Weights of a small transformer language model: 20 layers, LayerNorm before each block.
Each number is 500 + 25 x the weight over its row's rms, rounded and kept within 0 to 999. Layers, rows and columns count from 0. Numbers have three digits each. The size before them is the row's rms in percent of the matrix's.

# down: layer 9 MLP down (transposed), 384x96, rms 0.457, rows 350-381, columns 0-95
# up: layer 9 MLP up, 384x96, rms 0.483, rows 351-382, columns 0-95
down350 095:499509497500498472510509496474542503476465496526509474465501532506445473488538530489542494450478478480427521497515519515498453495529530530436493521506504523472468479504442497528523508513501484497488475509531519497526500475542501517474468524476527487476480494471484471519511496502509525462
up351 098:524512534491473513493496518516533476512536479477505469487491499532469510498510511483541523540509496545452473502544512484531502466539504508490504508482512495497570540547507465431467525507493508537510466495471456515510491510513495507516470500481504471499479503521515517554534473482506500467
down351 100:509509480496548510495501476523510508513514457480491484521460493495508504487498528481522479531462525482549520455513523487515512550441472546475496479496503523499511489507489518566510541510512526492451518465498497507486496506514545502503535469478516485476546501553485518543480507533521512468
up352 107:524479517498441463523498445530468537480517529494491473549492522522491531509535499488486535535507498466496513498505484473535509520481508513562495498447550534543528509477494474469522492508551473478483483491512512504526486507490489532477464476526506500507487487496494502462517458472477505516
down352 102:554464499512472449501495484524507452501526571534503526515490507534480519532533529495476505488520463510498451494496471518510500531480524528478540502478487503505513473505492528522497493507501532527509501511502499499497467508500507458512490491508472464510560457503537431483537506511473494486
up353 101:467516507490532559550480498500500521512471560502485503512497506500499483498522476434522511485466503521483510481485495513539452474503464567486493497534540500521460520537480511511498480484498520528501467471509511537491488564485493507506493478483497494513487505541511470471477472481481532526
down353 099:505516572527483430535499513503517477517521526516511479520494522475460515476535495491472506537486530506518515526504516476478493453521520452505462532506495501546493493481470473491526510528504493507523545480517469505468507495536512494526566466513500521500517508489488457501458516509479494479
up354 106:477532504462539547477484450527537499458491537529495544490486465466470508528523520494483473533496491471436511470510491471501497506502509506495500553499505494483524476465482518544501517482495504472505498536518523497533549521508528498504513473520473488466497534491509509504506503505435529473
down354 107:483497483499489479516521556507498488533534492485523491525534508481522459513502454523497546458509471503538505505517516562516504480475509540500492437499462516509520488495523478492492486498491483488491474479520478499488494466436443514451511522500499526541496471533523497497508515500540496541
up355 099:560454504511496500503512509494540436473483486529514482480495529460493523530529489490522478564484486458478485462537468465528511511490469489457502507512497528495510477489511498495514499475548494503507476481477477516474476537468488517539536526490498471512501485546513486467532501510541513509
down355 103:508528496445474464551543496484490526513536501498495523529476506518479501515458479509491529451521517487505519543489521476507516500519530479513500494519484517456518528510480528490519523509510484527462518502530510450534521519568499529484519465511477506527474493463490494492472498539440505477
up356 113:546510544533463459439524517522483497527514474532486488476548483514522520525479464517503504466515484515548533531540519516519506540483464509498483487464545516477519518516471483469479495516488504541458469531468520490501468491545477487458507491489506473481497515505477482489497502516499520497
down356 112:515432523474448507546489545473480521508529526497508461452481505528508490460477495505477485528486553531517510519488489503497534476524511511525500497481510495486495514506506560486494468501526530461512481507537549489485529462521500513499464463506510536508525497538500468495487516463499475480
up357 097:519483469486496525470508522492514505572507517544487486486523497497442488508528508493502459502492475456499495511480547502518527521473528481533441465537484524510491530522481493516492512527459488481482523525521486509501474514446473514516507499457521480472471442491514494539523494515527515519
down357 123:491492461474502510494489454565505523520512492510480551509519484509523472524522522486461491469484472470490496564507484545522502502469482479492510465494448523501459474525527552512477526517487542532520487506522517486508505462464454499489505503512502499479522530478522475500499534462480473506
up358 090:506484506517521483512548474511579516476493519514478456501484441526506532493485472477497513539466525507513464480496504497507541517465546478502467519468502559505485499502465494537502509490529498506522455517488479490520479507491456498521496475478537455512479526541489494492532507478502493469
down358 104:501513510521483484510441479515479517528504501482493519560522495532485480522464525481478487466451485525516488468466487487491519527462477526523533509497539479504520473527541490491502491497479509517478488481492557481473498544524520474559499465506509470484475484498534512558497487530526493534
up359 087:541505514515491496464526495479453483484520485512498453491493509516510504544492509471474518488521524518491483490478465532512452559440512547506512504509490477552505462481515531483502487467466524485512538494505481495499517512499458478476478536505484492530523548507465547497537485503476473526
down359 096:487513484519447470531517527517505504502507506500536470531508519487489503510457476518510528505488483449525494488456551498525500473527491490495510466496485518482503515475538510526482479489581507489491486496537539491532508496517465503459541510521496526544454484496474514501454539485516473465
up360 098:516479457515474492512514534502536484519501464469509488469515475503439479482508539477527540553514447497511511467502494523508491554488512510517527509492462574510496502527508492492485477489497500522472522514528558488487484492489496514487461507501529458526504524509528498512473482502522493440
down360 095:490455530508511514480479452502494469519514504529473459489512537522487436491477501505537481475454500508542498499473518461557515477533513514544541518511465480536531502528479503518540502546507492503478468473472471527564495495501505490513525519495497480495504488477459490519508508504521503495
up361 110:516525492555530466485508513474491497480492498472479489508473521506505480521486489473501479458527463460490519501495448506526503515505512506519478447541540539507519524493548484473450489453537483478492532521520506486479493494512454523473445472504521497497503500468500556488491493510524525541
down361 091:516489512450470521483478492500503480524474481507504498494544433535529510542510467526500514498507507504494487493501467503509482503480480518461533535476452487482483453504482523516516511508426515506460488481514516493500498493484556532525534507464497475497476516537502483500488445528496508445
up362 085:502514536530523498503506496495467487502470512519472528458500504502487505443507499545475501533497461539535534490508482485505478465480444519515468515486491524462535489548444472469527478473462501455478529481480507512521511484552551498523470502491479482526530490500495481519505524512515507487
down362 100:511528525488507470531483522474519527482499475483450460491447469487495522459507516505504511512481496488499491510477453544496474468477506447537491533474464480519528491490471514482536461533512502502539468491496480556541492499501457449498512496534517500494515499473514502540463535508500502485
up363 114:497484501476530461504536527521537514526501484495487509470536500450497465459454509481501512514516525446497513473504482482505508520489522468489495476483497498496514522522506503492489457438496525502533508510513445477436478525485536556481480478527538501507478544476503458475509483485490511514
down363 095:471515482476489434491524458496471483494511485507520459522432493503504548521492489500510486520494533500477499512525477475475479499459486454487483536542524471512463515473453505451500460484493500451468511483477516539515494451506528499490520505513492492511537497514512524484466503512538491513
up364 099:543460503468473515546475492493514524497503527503449542502513563502504469464460485521475509549509469491511468488468551539504465521494512487424483477525463470498516486466460473507530502498490508492542548503493496508481516503524506527504495496510506496479486496515492502474510507515534490516
down364 102:475512508488449497490440497512514431490489496543491505520497501491535525493483457469481527493486479513505497477501537485510505500512522538488491468527445492485485518502538545515489489505460521479480459496455515489487463510452548558480504490506477494494528495533517500474466493520517465490
up365 127:529532454501459515523486490520478476509505486483477474516499478511516497480500553480487505496497484462523517515498515521513515498515503469542514504449483498533517463505452504454507499480494516522500504514537474504524431515507509526489491539501517501430540504440486489472474462522525543511
down365 111:504547501523460461484511483493536471455506478511483507493537498478484490502526497520492466510519473447510495465505478503510466459469501468507485501529564488511524494501533496479520471488537435501495515512472475469481470485497459514516511522456501469537490504536543494476487536521502470521
up366 087:491489522521514535494479551467485515516522523512521474469497506468498495537556525477475502510496493493523473535492506526529482519491502503549467484545520452482436532520450513516543489451512530514535494488535545501503476501481504511491485512519457503505483520469497534501506460500490528483
down366 095:477537531544529532517487514467522450537523502520496531486520497464453514486473522496514530471539480508512535489504510468506513475499461523524476570522498465522546476512492504482525464481509513490493510497434489493483539493480492467505517513488506487474484491523528504483499466543469514517
up367 098:505538525550500483519512494473487506495519504534485507524477467505502496477510485525531498478480518469476518497529467466468563461505547485482504495511474471498529530486528493457528479499517487472518517497527537494490476485494525599478513500567488503491474478477498481473512497501505487486
down367 116:531482479528504512506551561469514483509497480517521511527524503529505489491479483513504521466490473505474555486551488514506494501499525466517511540472481506510513476519501467495514479457476478508460499494484492474450452512503506541507458492479523506468547501532502468509457557457508503503
up368 102:529455509504481565509505504517521489510531489517476522517497502479515519501453474512503532459525467507504501509521484535565511458488462465487483447463515514505509511493477486462511495502483483508482489506518513519535501481487562505497495493525458498511503489457487505533462480497574498520
down368 115:521487536500497478468473461554502512478527469500495500506518446452489536554506453462511486481487507487480488498457527500496494494483476535483465468499491494520517512478512502467547506521513550505503508467454567521496515484546498497522484497537496507506521483481470512498510501482545476481
up369 104:474489540493521497440545527455564506475515521470486518477513496505518427492522506503474500513534500494476454508506500561515492503465474484486487449472495503516506472531491478495489500507488487517502451492553511487504535464528527496496532488509496477511491477496531485512475468520523511522
down369 081:494499469427460482542471475489490484494489465472532528509498473505516495492467496486532517507464452475532528505473504488476484499508514480555478507509505497495538510500499502462530525503489508523474515506508475513490513494488475478496451453488533461485503505480449553469526510470469452510
up370 101:500476499467520454502491461500460536498497493531490498469544534496482482493496521517517473500521477511485509502540453515519458459503525528478491493504477500497526508505513534464559518465531522541447518507515523495480528464514502468524507486506534516469443460464503492503505550492507521485
down370 100:479514496442495496491475489485501456474488558515474508538542479491461490475501532500526517559490431477472499535498479530451498509497520496477474505519488521481494530470495518511488482537475527517519515517520533507497531479510495510520464508502497499506506524520562442485500461507518504496
up371 121:470512517521471536499460455468528450489493511427488481423498474490503527513529511496478505563514468539481481500515511503468496510502512514521511529507504504484511487480496478450484520453509478507486499549508515480480480496534501480529526492512500507498502468518519527538483488452523493512
down371 128:474469485510507531506477512454546528484551439504526516489543482498477499488471488505488501465468483523454524466520494468462463519480477481498496549517489500476503537510487514516508487534446484535519473526490528531511498502512511521546499512499481500542530477509528558521493501481509506503
up372 098:505541562493523457534502481504511502486511525518499519491513513474499520471511490529557495518496568525470484507499503534464500519504494552462493563547461473503462475485506484495481531476452500471491462468497533502489520496490515489514524494519517494494478497490532543501468493492522524486
down372 107:483531484488485476473540512495546507495461479478511519507542459501499463478542488491509487504512502453556489558516489496484496517507507514491483463492494541482506483488506522542473537497480506490484489524492515475474546533493485476509521507487591513502540516531507460484517486477491469480
up373 068:486549533514536500521495495547513478487505489488462444485462544496493465488511541535522491487568463495483513502498505478504508481472518514474471484527498466487505439478521472446502486497503523524494499483512474500474475521492488510501465527510513522493505494512448483526529474487526555508
down373 074:509508497485473508453510512488517527540469510509515549462530501496540513514523458497495517454440537434534521519504538506492510498543519506515508515490450505499463523523486526493502530513513531497543502486473500498532535476489501451495482491500494522498509532502512540479460515524508456520
up374 081:513482524551459503530505520481496466518494474481549482497506505462491503545485486504480495489491556520480519508494477471510476490506530534481478509505528458517502485495482522480493482527543550498545487478470484541560472525499499497515483537475477500543486522502533531518506468480551529495
down374 105:510485521455520486523500539533529501483469468498499521468524475447494494553502449461521481433527470490497462511516471519505516511528492481533529489489475472502485532494499481459487471479500498502456474496499483510471495489471508511496444518524498536491540517528502502514503517478468459472
up375 096:517483477539482499483481485490546465524499495507563506491551461530536499538513526527501507493507484515490515492496479481534475487458513487510518517491451464499500514463478522485507479486489491431479439496503538509487467515477506509510477530504517507481426496505487533482483527490488533479
down375 106:476494518504480528562490492528492552491497518481481474513460531479487498504472488492516502507525551493529492516486508523521501488522529515511538462504535523517494444541492515510447524496515518537499511519470511490530517491504494482466492472505463471505568541534497503529513488546545487504
up376 090:522448488506491506504453501537507522464536511449499506486473472498489487523501462457460456500509513518488480507531488521488512467505476492475517547501507497507507550512508507484550525497520510509511513447491470528520508508475563463460490499527491471486529536506511521496558475511475475509
down376 099:530501523482488474482486452530497517472494532466498531488535479510508509457507498501498497444468518556500488556488493521449493520484470539465503511491472524478485516533492480530518534468494508535515469466499450486498478496524535457518488494495484515482518514494511540503560531501497476504
up377 104:485483474522511507515545496486469463509493518499527535485500533456520508474488480536456459492490525498497482491548495457549478481513463527483530504510486477485465512498510504464519488545482475445497494490539493507512495501493510490455521556538485538486483531485492511515459474447511487519
down377 115:504475477527527556507487493479478487528469526524470497512494539518558514506496523486503550522459457483496503528532480424463435515494493489505508485546498505490490501504504494504545521501525476500520509526517480455516471488477467531486469488475480536491491508515503499539504527482479507480
up378 096:508485491530513518533453470502499488537505494520489523518504510514488516472512522475517520509454480505469478504485520516487478483472517552469493490442509487483505536562485513500483503491510511471488463521550531466522519515517502503524494484491549513516504484558524517491551543479549453509
down378 096:481505523492505464539516500500470472448507506464531546495494461453495492467503483531511439519485494517490488540483496472558483494469505522511499497486511510511529516535526493468494449523525508478505469447469462487527528545512543478495465483505518517476537496525475487494513507505491479517
up379 103:505462482515498470539493539514475549488508508501499523503497450478524524445452513495466517513501481494524509536441552458422533514475491520520501527474511509498492506463465490497495510496477507509501499521544515487494492517484530515528516492520516522490493486501503513466532472548483500538
down379 104:496493484518540554474454500517494498496475534500456492507524516495505514482461490494487499489497519467559545502509480473514470486536500518514492525554514484504524515461491486519451487489519476496466516511532533515470537550504510456485454512514461516465524506522457458476501507523511509485
up380 110:496465488543533510501519538505472521528515489462507509494504489469471499527506501517487512485495524470512527500499495544493471510528461507492462518492498489524524457539525414508499527493502506506466490499552482489478508453533527530464493518501514472480495524476568524514489503470523461523
down380 102:507515473513495545497497525460512469507479526491463467511484497547504489484452535502492483495488454535450521464524492481509473512523498513490515479485552499490523542475499483487480480497493488554495516521511491487444480545499466515498524485508498550464481489508552522513504487525517525447
up381 100:517510499489524482546452497477471496502506522512470527499495559495486468461483459494510497518485531506492480516540528501498511452516491547508480506473474504476487521541486532457551490489448515488492481456528517520510511506489527488501488510452470506466504458474532545501466479501499504543
down381 103:485455500523480519546530459501474495504506548489453504524482510498492491536505470504492513509481506498472510524515505478506499538482464482472458497449511539502473481470508516429460529512501505506518539531527526492512526488556451530516509497520476530536502523499507475460509486513523492474
up382 112:544498498524473461490492520488462520510496559460475496527502550532452500512506495489489497528500482487510460449515498497471475493470467505506499486481499487494515487494525521498482502509505481488497462525438535521524517526506486507497494501497510462517438506536521512488578470507503454526